python train.py --n_layer=16 --positions="rope" --parallel_block=false --init_std_o=0.00806 --init_std_down=0.00285 --lr=0.00114 --beta1=0.9 --weight_decay=0.21 --lr_head=0.0113 --warmup_steps=209 --steps=9937
Each number is 500 + 25 x the weight over its row's rms, rounded and kept within 0 to 999. Layers, rows and columns count from 0. Numbers have three digits each. The size before them is the row's rms in percent of the matrix's.

# k: layer 9 attention key, 256x256, rms 0.0688, rows 25-63, columns 0-127
# q: layer 9 attention query, 256x256, rms 0.0691, rows 26-63, columns 0-127
# v: layer 9 attention value, 256x256, rms 0.0663, rows 0-13, columns 0-127
# o: layer 9 attention output (transposed), 256x256, rms 0.0669, rows 0-13, columns 0-127
k25 106:539440536478511538492506491439528512495502550445450489510495466517546500469490505453481443511484450480511489470511501522515465473503519486531484486515492479518494523448506500481514501555512469493497543455514511460461514482479542467498485521510505561511468511476494525497496473496475533489508484513534499527492504535507515502517532524488515538507506486486491465483477528519497513530565
q26 099:517481531448504480535480480477448464471517459534481480422498468486490492494518484453517507479510483524485494489504515504502504458533546476459467525506510500504460502472515530476522540462457569558495517474515526445483531488537499509539472497512495520494486488483466481491468477524541469505541489542506495504517496455514515518490468479512474505504515494495514503506516480529487514505490
k26 107:502463569486510480559502525467458516510520498508517492467507454525479518480514511540538474500511505510516468493450509539501477499480506533506515505498493493486490494486503507448497514492506497507551510471477515471506508494502485557535498556503510509491525479502473506486486473510524459494514516484489496506519542487463531530509483489439468512501524479515528469499451517481450502521507
q27 105:485500515550456488495497476523517519473528516462514523494548492475460484503492515484486492518521507508488488513495502505490506527495497452509502505522527471460529534487486465507510569531487549491519510529501444486504442520472467510498496483498533490460526475513524505503481521501496514488490516452467534522498499507495466518517510495510535478513523514534500541519487519522501471461489
k27 113:484512517521485464500466488525552548480520525508511509468547455529450487480499556480463487495522542522519490512484519536449473524528550513466506513511488463508517489516476496479521524518501511517515487509507458479517461478480499514508483476483536470502503526535522530508468557483519516496490516485507529499464501499492454502510523471522511441437517513517497527583490560528492511520472
q28 116:520505475512502494532457489495540479498470552496579514522513530499483436551508496499487502502533550524459508549512522515454545500486513499476512530488509512536470490509499493509506510481488512476495491467545500521540474517469482534459488506494523486479513506467516522500535555477483523456485515507546516468538511486528485490512543476480486459511468527527504491510451493457535518495461
k28 104:448507487556513499487506531528509469528499539485564508543538486511465475533476508480497499464501520516493534561532482531518531471492462511493492531493479524508472524479493496508534560521508513442494495499522480492512471529504508504473491510512527484458459486475521507471499547459489499460501530532484517499551517514523476521500497460502479485485484503481513477524492512449533479511487
q29 094:479510489521501536507483525475486456443497536435520425507536484508493466482504494511522503470484468503529474481495480495518500488540478511540479509499495541513532531491495497510491493516509486454506520487525524507481465488498507488445470527466492514555509503495450467480500449512555504517490507504506473463527514476448491543532515525472467532534473513463470462509488521494518504454510
k29 102:517505473481478516515467522462523483485533530492485518494515498499525470506493516462495468468470491484491461455502483489520475522491523510531498488482519500507509538478474523499529499542503510463520495497546513487502493505497508502471476479470486518501522500523514477483541463515529495533515477530480511495510497485476462538506504552496512516499464528516488489490490472530498511452520
q30 119:488512493528488484456487504521537471501480483474516533519559468476562512489471511518505511528491536482504498496508508522474515501495485518480526526481483484520489478480502539467525497492511488489482538489497567485516529486534498531483495521500523500496539534497537489522525483507542483481497519470491523526551482485539514482494511495474498451482538484509518495529505476466495492509515
k30 123:496519508498508481437504517491504497515450512460541523494545443504556483476473493511495509485524494506505521480503508485504530485493455488451531519496535502540459522501488522477519470472477489469504504470511494473480462479507498514505482490481496518496542491478528495567509524481532497484508491467484515517569469476532505472489530487480512484501535407520530488486494493482496513461523
q31 080:469519448505521470521489467509482499510485461499504531534478468504496506512534476564517473481547502504516467475461558529488512491467513523499512502518513485519486506497454513490479515487501559498510497458510508492474564480504491500496520522460536520519499522475550512538507486476497483503473508493530516518500474521482528485496530477476521510491503468534530544499511483502470495485507
k31 102:423538487526489473524541474531488439512462445483494528536537508518456523507498463520509484475517507492481493502463523495497521471500442480512529490493524511476488458520483480524514476514545531501482494450533503504472519514524487531494521514485500509511526495484541487519516516475548489453528499472490457483527519517514467506483524475506511507518554484514541516512472513455512493442505
q32 109:501511499529476526517487506509501478554468487548474469532468502499477510495480485517489477467510464548544531550479530477519478468485521487539514559544485489462476488524477449533476488534536495454522474558497514486528472483502530526470480550442479502521567507524487502512517530499521494498481526506501478535468533483475481442538517483474509485531476479485504486515501507479489481519493
k32 097:476490470501514535537522489532492510511492463516493512497496485517478540457473521495466500505542454521503489533504503472473515524474500500502510538519490499502496489506497493561508479523465499488507486560530504481483468494536541439505496528477503508479529493503489474492503560501509470520503507505472487497452522467486499488516548512506528497506478468512441510503517469513504493534516
q33 104:500513491493522462539434496453495488494515473530515508453559476541478493520514485492478517508499493511487486519521555452484499505513538468529531474520517517467443523491519496515527564468472554487482514529547483491539472502518483490499499467540484506498495481508479471493544496470464492482494478549508502521476476455503476494511544477488509503507509509496448517521496484535516460488484
k33 096:502462500530519522481497484459460496492463498519507502498493475553476484540527506525484491505484577501527495511543531503462491499519504532489477517501459500480473517485493469477534533495479514481514510490482496524537461484483510527474435519514496514470505474473468515534506533495484507533527534533487510523471502502472469487519502475468506525495540496483460503531502557525493522516474
q34 108:466504509461489468484528508540490523537485450549512503513530475513509553510493476513518502494508490518511507495510508489479512476493464530477488528482491471524445475493517531469486469478481515520477488516513453468523532498496497525502515498516476510487505468547544516490476534481515462503507486487486526496519490498516492491476500533478463474502476463523522466497517498487493432521464
k34 109:520490483439472465485488509536491550530484441554515507483501477507521527498502480552505549504475520522523517512497507493477506502509494534477471503455490492481460481506533486490458477478534540519468470514523503482554505500523492526522510503524477486491509451520504538509470477515514452518457483485512505478505492477516530508484536481499497487483517469512519455484520487479505440528475
q35 122:527523440547515481542461522526568518489510499491515513520515530494480452530472483466489536451486540514483495549476505518469508518509509508483496519514501516509468546500522461522513495477503520498480470536542480542550461479485501511480506514497530448500481512472503482488533535486524503473511530458516551491484468525495456500508508510541488435455499546504504527512494488500533509465494
k35 085:464512516542514458537494513519503455507507505514521486526508500511509489531494499501532484476501500554535470572504523505462486482500525478493486529544501524537494487546480499514488529487509507521516491502500476510537493514496473523503498505493524515495457477512478505455527533472502522499503497500502482518511528538491445475504457456466459449472498520471503489513480499503494524500465
q36 112:501504513516490528491478518531512492490485539485479503546490519493503480542507566520472501455487508460474488466545476492498505521504489510535506476514503535484502482487498497482557509470484456472485552504489544514499489469503554463444512517493521502489500578433499484530564502471492532465519544502493467498492470498523505455537483532492486524494501517506491502492504482498517491487503
k36 122:525525506502499541488469515539505493502474528476477502521541498472486469509491545498489503451473483514505477479501505481527552504452542520523498498486536478509507522513485508498541570510501492477506528510489471509480481473545483449466504505482510518480483559466518493509529454472528542482526528502472506538454469496517472480516497540506460483484492492516487522509505481531500490493522
q37 113:513491466470500521512529522431479506497497456538558465486471513509466485491519458450501493505474492531489513519516471522495502502512551494525451484468479463492520490488525497517478434504483517522503501502494523529516510532463475477517483464489461486558503464505461485479485485500509500505475445545529459478478539507490467538531472495495508540489460521475524462500497514512502499511485
k37 116:525456480508510525514511489439493482481526492556487513519460524487502516532493463483513493516504494513497486513513466527477484474483510522514464480513465509467499500480520506464472493554466478535508505485468547541520574526456498504495480495484514464513498483498452494490507501523473499536509494569528451470480529503469490517506462526490481541460464541503537504464501510502499518536484
q38 099:494516486493422486485531478550521479482500530514537520520478489473496521511516520487502527482561560560485488508475511493478532508521518491441518520467492475522502470501484487497516502497468536503501547488504469504512519467473464534485502478499539504477527465485517508519498531484513511506444523467504546526519500494525468492503523529514458407456461473510529488540455497490485466514490
k38 111:465502473522507481485506482592557544494511520509521508533527496509465494495447513549490520494540511519505524551454517525486499508502495480485527543461481481531516506514485493492516505501494487506478504521519484495555487481488488523514518503493527435472517517496539519501477563461520457495452509461503512512537509470513478529475534492536471453440475450523517482536480494486485463506490
q39 103:475514503473510510512534496475514552540532491495541529497531497518485537479478459481494481530529483503479499507498485471506495511499493465503500558483497443478500479510549502501480545531503537500502463528540462500530482512504467520487517502540499455522487476551553485472500546497535488442480476468463536495466502512510488524458483507468479496496501494518497470507473509508560456536488
k39 103:507516496500518464477505473486541546511490476535513493489519494511489511493493488476483503528531494527526496545491478477524525490517465493481491553522500501495512472525560478496471552497499504528496494498475465476518464518502523510508517482469463475560432469523478482466468521525556485479500523505532506461523510548477509488475475485458505483485476515504522478530482528498515524506466
q40 107:495517526478529509515490500450487503477479484498474485492501483530514520481557501514539493489490472529502523473502459491458510501488500522531525545502471490507490500505544490498490516487493507517475469504455474512485518520445448475541504519485446498550524470528504505506514471497489467546488496516476467450490512526476485506488510488453519518519513515477506464519525529469507497474483
k40 108:513485521482479485524474483458463474478502478537456474489452498508490499491529476506510491469497486469508509450490467500460482516467530508526508541486487502484525480538513494459464473485522527539549419512478495494515500519456469514563476511517483516544487468499474503511500495530547472546524518537491496454486511516452498488512503511467517532486495527474488498502540499490511495474499
q41 094:541479507505513511485493467528489482496493473517513536563486520502484486527482516433486541507552493496450531465480516495483532500495488483533481499509487509507492514535489495561473459478472496490503501534497504484521561516461536481477512461489489511561486507489463494518511507478492429479521485474517452487483436501494458489538482557525542445467511522507514516469503485497504465510495
k41 100:527466479519501518473510511524463516506496493491497481545477484535434507517488525506478499508490530484445517520529528488512499520492510489499515508476483516471491525482513488543464477498504532489540517528494499471535525471470517479527512496526523471569474469462484515485492558474475501457553482493484471532428492426503470501507456509506513486472501509481503529450503482483537479522514
q42 098:486499514502469485498480496545538521495481497475515507481537497495484495496480519473515543494525516520481521520479485470505513497494483484487510522485551520504492480484523512503521528482473568519534452557523466497546469482481480521473504486535556448461495456521503506468482532525541507488525521466510519469531490522483493524482517530532476505496484513517502496523527480504512490500478
k42 110:487513490536504479525497513486509529523524542509518518485553509515483528508511519500513491533487509503484537503509510477516485524548527484487512539505502503538509514489542499518523516426494553477491457543533483495545449521496519525501542484531534460493490458507479519468494503501519475491470483460479551549509516497469484512517486460494514446481506490494495484523517486473522508477471
q43 106:530486465478489503518505511456521507469500517532476533476467524500540532510506502516502496470489528512546528510536482493450505497544515524500477544512465545521494532461477476471488486449521471471508522548485476510546489496482512502491471553526480538493503503497465489532463511489493482548481491514538496490509541468505509465529529502477536502474485480521522493492498491449469511473508
k43 108:532500478486530453538541538486496512489508465552514512470481524498511510526510494517523506444491454467517504486513479495469537475467525482519490488524472520517495516510448536486462494460524501446479511554459463486521494458466511472529500501507488513480503467516505492532497462505508488544493431513512501518517512468498474495522550520467528465549488480540489538516492472477466449518503
q44 108:503494430546530462514510508512535545497530526480533530495540552553442518537525475500507514482491525574519511501497505530480524507511548514529506471518489514453483513488471465491478488466512542493460507527549429521510483459474449480471499511483523498500469507506516512485493531463479464501466490481506500504487472526488497517520543517504521482473500530532513536520493514493543467485472
k44 100:502495491509493448519503477513498496484477474539510490499496519516452498532517500519488486458500558530524492500498516492451496480478563499488493466503502510468498484524503462475509526510553565518492503501482453492515474514468490534489500485516535508474468478493493499469494528473514486529488478487504503499489487546463469487482507475489500545464507538502495498534476504482512487505472
q45 107:525484497527514523516517477421539515512482508487534483485529499508485479535540471533507491499513483486526492511483484499511485494522484474502491490484493502469515532509472447515483527453521502506528487497522474583528529473470508511458465477473518508497509465544482501506480478505483538484513481473472477516466514466482495556521522492494492474464506507493511451517512525488507492526481
k45 100:499514504494478481504508469388536513499475517526502538494494545511486524504536498508487470482507482464509488531507540449506499503559466473505430503526511514495502500511500492523549510520543513507524502523513493554508493496498539473457466500514525522498487511521484504499489499547526531483558497466479490518478519514443475483538540490518511478466488501488505498485515501473536493496486
q46 103:509495423517491506533510496471529517503493509502492503496509517509469497519451494487499491498481523527465528494493506462480528517476506488554479503480522473525488521503481501525540500535513487495542523497505464522537498525445500469470511527483508498526477509485481511501512567491470552479484474534535495468453479517475469521524454513454477512495428490507483489483493514503509498528493
k46 113:514510460513518446526499476549548490548478480503487480507526547531445487517471514462480495528513497502469506526476504496497512530454561493502485495542490497507530522519503500544500539502535510495492494518506464505546490528470498463519496506448502507511464499510476514542497527484485509495504503511507487479473477497497482473499509525516499472505452510504480493525482513491532489493495
q47 088:480486536449462497503498479496452451479493496527505492509503484493541559498488548494482484531508488497548522505546509482494469507486484510556470490481511532486469461514505554515523470516489484438474511514501487483525549530521523469512500533527474512548485491532469465479457518490464523512525489523546480466531520503503515541470505477486509517546484443492508509513507498515487504515530
k47 085:491500449463509526511504488457479546513513473551511516521469507505499512520483499519477538498493511489496539465522482517515508504480532473524527511490506522471433515479489520506494484473472514462422482515532524534482539483488516486501533519518474503513523478499510474539494559494436512486497462534490489522473505493512549508477516539523521491526507474473496510494505476490531504482536
q48 105:466495486495465457528501477559508488540481430522526514519521489493496538557498482560502522505521541524518487464510509523454499497484492516491499462459531445503483500502500510482471510508503562536501512468533451533486535520485485503514508503459513499483520499490508526474475506488496493507465489472500520493469444535513483552480519504556471491471490486524474508525536503533485447541489
k48 101:475516514506483451454514492497536493555490486568525492508503479506472494547525458547513484525494521537499496521476532486485508509503474513492522514447475465501488473491500476463512486519510526511528512469504462508480528536466499553532510507477473510474530486482488509522520529474513493498471508436503482518521520485555452506499545464520464489481469519535512509470487517488516462523482
q49 100:509474497452502505529516525455469514502484451558504512486476501521462506518491437484490503528514552462515505520547494517485494526482495519470492465509494498471487519489498542506472474499484499491475479543480517506541535530485491521465485532492511495502531471487465516501471550451476491497530513528482534463501543519508496476504478515447526534529479486523503472512471523498515532512500
k49 102:502485481489528485582508492480497480499514434520460548491523480467518535559495472486492498507488475500476495505534479515476470498554516491506450472517488548493484531477488517514492503499521555508464506520516481505487521512485478457473480518515503455491496522496465482494457507472468464524552479531495474431482503497505504487528523511497498451471492517486475509509489491460504534498489
q50 100:496487488559533489467509524584461508519463485483540485561540498497512483524483487479486521527512494445473491506511516479501475498497464467486477523498469451523496493502493516494485465514470473511480519493514515502513467484504526483449483490487528493498489502465493487519521474513557540499521516475498527516503468459508544500517439512555453496522520526513524511499542521498465481516487
k50 102:482542518520480497471486505540528487508495532451541497563495493461508439526506505491509555538518494479515462514511521491503485497496476497503498515492478487479503466483519524503523464542472499511483515532516491496519474489527476526511440541511517496456511489488510502528529470471541511495506504475518497501508460461544490503511488505551447487501517499529544517483542515508535492500538
q51 100:480520480565530463497502496549558522568455483489512494552518498537521510525494467522503500521534506482496534509470543478485515469481483503490541528491491475547463486483469491478481493473509474493518487491538500505517481463518515538482520548465498500491528503494550498545509538516510505493478476482483517526505459462504503471501503485480513470536506480517484508529527495448495460498478
k51 108:498527535496487448488531476528483461532457471474513510542509469503512484469498505477508520530518515509508488501510525452483544464484489523481509528511495491519471446506514493500538513521540515480511497473537479492510453496523526545512479542527493532464507467497523498552511501504541497492489494480508532500541459468529463474508528501503514484509505468528505503507524516454526472504519
q52 103:508497517530484462513488485606533495536543522535530521510474525486542534491478492483476490508500518495509507545502530490502506476506492501489554516464520486501481472505493485501488512492530475431498556517503465487485441502555526534518519492526462505501509496506512490478485515498503458521459500496520537533498502455509478493499558479492488466466480503524490556507482499526473457470480
k52 110:497485468502516476464501524543502581514488481474571500505480490507520498492496491502485530476521504518540494522519497499504512487506476503511535498502474525487467527488488488533477510490466484437470535520500492488510461468513530510496501474502485494510480481514556520501492544490486490491453528502542526542505473471520468523474550488484507490497497478549492521498509500535453440544495
q53 122:516504495476499500481530516503502508530512529531499498493478476442516492502456497447499534526491490509478475508516513515510516521495496481500501500518483513528500489486536520498466494513506491577516533474501485480493524528530482519518529456494488486494510499482518449489458510481533462496477513534471522501510445492524499484482453491467466482487463518476520468530468485508494490537484
k53 123:546503523474484490475519507497493507495490487483513484519462471496492488479455465488528543534479484548449454518502519520504537521462484493477486462549499505520507521460501524509456489464496469554494536481512467491533495522500483497519509520466495510524525502501517492503481511533521470508484539509478518491510477477527511519449475515479467490495476489475528470503490501484472510511496
q54 102:503509463536517476488449502536472487525473456513527492500533490524476495508473458512501510470498492531503541499500530497488520466478492508551532518478514502493462527549429504506510468528535498448525479513554494482513502504501498507466516572458527470518446487496478518496476511473568478496502497509510519515470493509443528527522515562506480465514489505519489487519527498480504450492512
k54 090:470477495525467537482516531492510502522483517480519474495529483549503533493481527505517473519478504531506495488506509519469488520496501523493508546496449520473490517442517478506537477526499520463515490509562510481547498469461497505466498544486509485525478447483512516525535544490491505521514502486519493556493516456517484504493550491504510525501474468470487482467505499487541453496529
q55 087:491512525456475506545509512438451491514485470556500514478474472506492486492466470495486475505518435488511490491485486527484467513484467493530482522553494500476497504499535511524473513549513496518514483503498501477508502561514500489498482512519470515460513508546465496509470475540474479483503484533480466513508521538507520485491487489472540535530507481503501472517528519463506528519530
k55 113:473503590483454519513522489465484422475517463550452472452490492517517478442495471494494481513479500501526473483497494493502501496485493527496477506525483472476503474477520513463507505539491501517511515515506515505502552542477479503507483522477440530522523498514458492484487505546526519490513498523480498472509539499509499490510459486480523533551521491476498491531504540489498540513518
q56 106:509481488519511530488517525495466506503514526482473478545530495479502476545535553497511493466458470460481464517527501520514498499501487481533496432493507522499514513479483521512497499502474456479507524482477524495480474477507504470463508486474511523475510541447505484506529470528467544523537512514506484485500484502525515454518477511500480562487508520510478484499488494551468503460486
k56 114:540514494472506535489490482518494511541468519491479515541495510466480473528512553485501512467455476475476496489511510489508493499483515494519470460497532480468520501492520536525521538502479511517472503499507483496462490456557498450452517496484511512457520524464524471504507460541492542514497515513493503504454459529517500496517492544520462515493511510522490515498497458562482501487505
q57 101:536500507464519526522486499499475506470490518478453493500466511538468528502540510513488482481483466523515503505476499486492487457490519529524494534501496515498514482535503488505471451512528488500496463513480498528472523431509475476524489534500473507571510532469506490467511504510541475478502506502471469464498503537474534486484516522505544508503503519493484495482476497492539507490512
k57 112:497459486494521566458505525476498477476514494533447472509443512528471492485483539508504488490462468495474474501498459555482499441466499500547524528503494520485495489530502486498517474536492510521459474534464475509463544482477495506506533516519472499566492483508520477458530486518524510505507501516529471479494496544460504476494474542484499550490491531490522489490517470525520515522520
q58 086:489482534457478487411496484480463445523476503520526507499524465489519528494499491527470466527497474527540493444529499474520511511491528514530517514504513497480499469486481522451489494497528530532479508468504551447484563510488498503504503495521502471485491498511512527502497543475507477471514522470493477504514528518553556483505500483496493550516513468479504461470514497490501473531493
k58 094:510444451477516553447511539470498579502468513507549515510524483511500552500503491492476476508515473517476557465526492486546518510515454533478481480483500480493463515450514484517495470470460480506490501471498556459503515470508510478477507509486499498474528501470513488541498496480473489477502515494499497486464488506519541504497524500478526556518481469502498482488520466496501483512500
q59 104:490522544450468521535498481446461483485482497473420518466457486511482479495529462516521486509494453520507509499490465535470473530528500501512477524548469520509513490489514493481467482515500514556517465494502509513478530502490468491509461549479501524516548499498532530501454464543493497542509527493486459494497535505495513470486474500485525520513494461504510472486455506452497546513539
k59 106:517505512455451539511517521456460482480537470517464511461479516481502492482490495472514514505470434507510512491495457506488518490532468465552511522507469490515515492501484522470458441495477484529518488501498518485459539529503492472515535530510484522502568530517543489509493452566510488523500547498486458470524530492509536517512503510496504524516506487476498473505494498464480496472500
q60 104:508487527516524502513530507494548537517510498516517533520445509498505511471484495474511509512523496518444527531521507510500502487478505489464526542510514531503523425480484479532505473439507486496497485529470504506520469497508460568537506486537498513467540480513510489534466506471455451522511528511479488488531511497527507448455512501475549484505495514497557539521474468523459501498478
k60 100:494483546455516503500503510539511473489489462538474513494451488469496504467512500505510517503483528504435489507524508459504530470486524495461507512487501566504512466507505465524467544500552536495508484513500456492491494543513500537522515487570535508462499527510520503477460505499478475500523511473500503480514502510497484481484475490475540446461554526476523526519507521480473541536475
q61 100:479512524515515495478532482466519521482473477498490507520466492439538543465496522519501489472510494451499535486510501477509518508496461472511526471467485478481523506482468504493543529528495485449529514491498489447481477493512506489506523518510522504474481494492523490560460480515518525532469501501504505542452494478498487535469516532477508511477516471489483504551516502521481472495520
k61 109:455508562504494476488533476474470483513502521478471534510507490489565500462489461482510474517514481471510483480478516464497491527495513501483492536505506443514550449499473525481544480525509487506546493442539523489537515482493490526520474512482503531474504503492509498549508509527531537467473489486484527541501513453518511505473512546510486516533506488507507533491480511502475505501500
q62 097:509493468510448467553487470525510479514505445545529517474489539488480510524465451487518515518502504532495482538467511511485491501471487484477469487500504469508507499497520532550450515495526510508496521487499461511503504527463499541520479488489498465513530462464470509476486563510520462480500492478553496498491456522523464496525509498508492469458445489503509493517509492539475498492464
k62 108:480473452491494477483528506482483529524545472516542535464490518533462533525526471487522498525505506491449511569473528476482516515524473486538478496506471479503473500476508498554448466489482532450501524513507460490528530497491518489519497483477494497481525500517492504494503546489458509477510511493518482499471522492538455504513512488498497510527458514502490457487505466494487463523463
q63 099:494528481527463499536439483492498458476466488517471528459520493511438461484505471544490503441484524512504510466481493482495537490469508523528473526513479468474488533522491479529523494536495532478492528496525519498480501502463474487492474547489529491502502490453475545507513536499563493496453544504542480470492506503511472490568531519502498459501489494510486502492499501473538519502514
k63 099:488487453531473556471490535484502494492476542479511505442546490535486507501477498509490459502480498530520505517462494558522491548482504522534484549465469465503512545506477471481506459521494497453526493494461507475513519500456486500494473503448515486474523513512497537529530534479516497516469524509497475493460497471503463482543503490465492505503480487487489458488525464493505488491495
v0 093:516479525502491431470482486512495518496485500481488510489510499494512499513549498531538491518517501506543482538500547543489454537481467506506471490467499469500509513469522515526491503493491481520512498501479496493527495484499520488514496493549511512490530478493547556486480489455521508554494467529443514476508490512528470510499489514469489514485509511507500524436510504515468466495495
o0 089:523475521494469502441506479528499525505486522525484496480498498511520504504531504495523541493482530480505498532471496538560462533533433534494481510475479489503546531452535474494481500476477488532526543519461487485503483507528529490488529481533494488480488493533547520499462474500504484543544494493461478496492491477492486515518502490501484507475501489500488513471510504550486473478473
v1 104:480505540489502487521515475523500522504514547503515465534479498469486510523482469518509488482525504501523488505452519527487494483513534515509481510443463500516530523515543472491512455509519506511489457493515450514511469520432481490470473542460493551474456441531504500488498549479453539498498447488515496487476500464484473498487498502497464468512482518481489493508453528513544511515498
o1 103:480522536478482488486523507532519523499502521492486456542485482480521501515480483487467474499515487504506511520459468519488479525468504516525494491469472503490540536485534451481506452504517504521499453512503494507521469504472509463433495517440482516499450486532510496474514543515442550524486507480516518492487490444467473515470486511508485495484474523481495487535486517519536545492478
v2 103:506508495524487525543466499520512509489472503548525546489491475486474502513491475479472506485536420478500503485497500502462530485531504528514510511554509492510508458495526476487528574509505495485487497499440506491510498493500505519520467547444487528495464513469484489492502488536537493493502488498510511531529530491500489473474470531474493519450521548507530504488481495511474510488478
o2 103:523521489549474555498473537511514496517468516509496551510467477470508487518532477488487505499527481514486484482523489520496485462520494519554508529515497490532524455502519471474494546512546492515470526470450485489481501478513517536516481547447459500477519457474506503505498482513537519542500493501475514526501507456522467481493479514503494531464504510459488504491510506545470512495449
v3 109:507483546501479500524438507540487455458494464482517445443524494479501475463501517478487474488528535544528515541498498529547500511494543464501489509488519479505527484490504476482458517502498528535517472506480510521475454532479480499545459489498472520474497507507491497498528525501468523485478520490494504527486472485512500479494497478514469550485555487517522491513482536465503497482519
o3 116:495449513522473491480463517514499467457469523453516462463501514468493450492513478455487485482509518533501529516491484508570499494503496509501461498488517452505529470468536485494502501492473511534512518497508518518473439524529495497513475502493494512472522523511510492518509524518486521502510509472531515509474448485533512487507509468515478556490521535524521498514493511496504497465511
v4 111:515509497491544518489499496478538536500442508484512515538457496454503503499456490470489514458487492531488500456485511488528505464491531533501466453516433524486519493516515502467479475490531523566515521465471504497516584437485472517495539502498565484486464517442490493531526537514489485501465530487498481514484504472521462499431493482501498488504460505452528496520462475485488524487486
o4 119:511494512505531514501509486481517495486464500477514523520454471481479496474471480486510526479511477528499483472516502484507509488508567553491491457518454514499525493530492494485498491495510531550501514451469522509543587492468493514518491525499549507519504505433478483501508552493524473492468504492507491478474500480506497486452488506498509512485496490441515499510482497469465510517487
v5 091:499483473484527530545470489487566495539484474429509524500460494543502519464496475517484503540496512497497509525441490506477513480514529482490446501512505516450503497501498483513524528482495548456494495516500512525502457479521499526524505506534501510492495543527494518556513470472484483467494499539536478509495478546459472516532464491519511508521506489511510478485475481503488492474537
o5 095:490471484525525515532496513480501492521510500455516497500464483532497532440500484514496505507509524493464541534483531478494487463524518479469452491490542522432514482500496493516522503493498534493525484478501528559510453507508518527535519514523449499557514546554502492541506469541493529488488503502510460526509480490444469485497494511491528485535487474512480479519470473502487495479523
v6 100:457498557509479497492490534529427465492479527510522524553441461466492499517496474494524536470522502445521491473469476494440503487480514513487488502502486472535470545469509479476508476492505495551508489504443510501460472519451481491555511530477496521528466500512469503489498522491512533508543490489502532481496482499519491466447484493507504500490525527477488529524480547486498524504478
o6 098:489504544504461459500492494547457458511479519498501526541458497487535521506491510484514524487508508503501472496476504528460507470454497528494461465505489453569480571475526484494520486509488496566489506482441492491458482538469496505531527529495519528523483495500499516496500498461518512525564520494519517501489498506522460451426486486519524499516500503461511509514504531515473512511495
v7 098:481529565513527490477511473502511495519497475539453426500464524460487493513511494497503524511507497489551490486532499489468488541571495532535532526516510509516489520545520538489514527502504492473481482540493461480504524494504524465499486485469486493502509494477489510477519465518505525518487513478498509493491536524486524532481472514456536492472545486528494500538461520513516472481514
o7 105:509515505489507475493543525514496492493489489494464466499482513457506524526499533497506524519510496508533483497545538492476506549544505519538505531475520500511484488528495501476508504506477483486505468538501498463470515496529508452484503508493492552509492503459491507485537467503525514517443512490512517492490579488517524531501464497486508481493519475529496540497485516506536489484501
v8 116:517496487508508483511507533492497539470517498496469497486515503488498492505505505539503491530554456455521515476506474519493483521574509489480515492550512488497437489498495504459466515525538438522496517489506467495500508508505573475482457517523504476501497504511502495502514498477506510484565470506495560513520498494530486455514483543545496521503460485510529471508555488486474523506479
o8 108:492491486503476489528527500458501519498520494500478515483517513491514483524506500500503504518533464467517522476477480522483481509540487461510502498543517518521482491477477516475470518484503443525497540475530436447503510511510541487488477498550503482501480474537490490539516503470508505478582451508486551523497502486516456469526482534542482500516458477541510491516543505474493548506490
v9 106:500483497485523529484499481517497512484513501461511523524421529546509487448487510477510485517501507495500516515517510532486525523503507491477523523472453486464502493481474477493547461483473477451491473513495496498514484494469493509446454516482516512519464501514525510555540538506456465498486521488482498468502488476508490504499505528488454459470490517492522509513492531485511473514539
o9 102:507501524490515525510557506510505513451517520484500533542430532546484507443492504507513468501482516478470534488506505514505507504510497481497497515469468491459527496501482480484529469519461492448491502510504480499523460468477477488473463533493499537529473517521520545512537549485456451496463501513502481484493492453500515508493504494512459442533504546496504503518480524469504474537532
v10 101:541464492441543487466535500483533513467503484498512539505485486484508464518486507489506490473526448496455466501479521520498496491530497522488420524500491505458554533492503466547503504479491498519487553499500511535506537538462474500519479507478513490480481531542486487482489464534500530488515462464455506498523528460477475479508568501502473479491474495523487506461480513515504501506512
o10 098:507469511480536486511541527463524523467489456497513550522525507503483495534469483478515498472519469493447485469510520539480502499479462517499445524511513497471533528500476498503519501485465513544499565457474514528516508535477456496503487503474488501508486529539520508503494469515534504504496472452462513497480501488498470461508522497514444529505489512504481518513465487527521493526491
v11 113:507518528524444490495458488458504487472504520507525494474500486474520472509509500503492519513473531460472477495584446521498532518515481445493464492499492464507475474486476556537522500493501475517531500485460515511498493519553495460503526459529475527479532444557466484509446497523502495478554482492484492526488483516524486506525503496518522525490501527539559527487515487455479493532515
o11 111:482550531508477493478436461473499472469503538480505519468516506522509496533489520498513529518476522448503491487576482510505567509508501448489453470517490481485500501447462546537528525497496497517505474475535492484483494526546479481498495464514495524483544446514463524518468487515490477455519480474502490494487492528506495512523496503502501519496503515516546495486522488488500501526532
v12 100:471462490494498501483529458493537524543465496489443539549484519518526523486526509533469495502513527477485485534524485495494481500527535448468471492521517456448526510489487502529498475521519504528503568505537499517503517512464498509491510466507501487505543527520532506497486528539456522506528512461463480487469492530499456535501527497505499543521510481500482491507530489504469525536523
o12 094:506476519497481489473515477496515538521463482497479515488486525512523493491480477514460496519505534489462489503530516482504505479505512438463511477531544508470505542534486520520507440519502528521520575519502483506514504516482505485496519472489516494530530544513523532509459516507443476519518488490476512471470507543484458511512522491480529503526497489524491489522511527485452483538532
v13 097:533497485530553479558478506514512520437507524478490478504496515475532504499513464490517463514521508516521501464545522521483494497505521493475456533542495494493504483498446496459487521500508506543533497492503499486502503477508512533513472496544531505478467538513513512503477514523536468471493494439539556534537527486470559511490518521501517507472475447502505471445465503493495533492496
o13 107:541513510531523484507489495493524521478474548480475477492477495492571498495502497479509461491510503520502486451519533554516499485504506515496467512526496495488518500496480478468506540501491491533532487479486499483539510483510545528504488504497530496482483515510528491530485497538514467450466527476502522542561500526479567512500519530552510519482488460509487496460499533516491497490510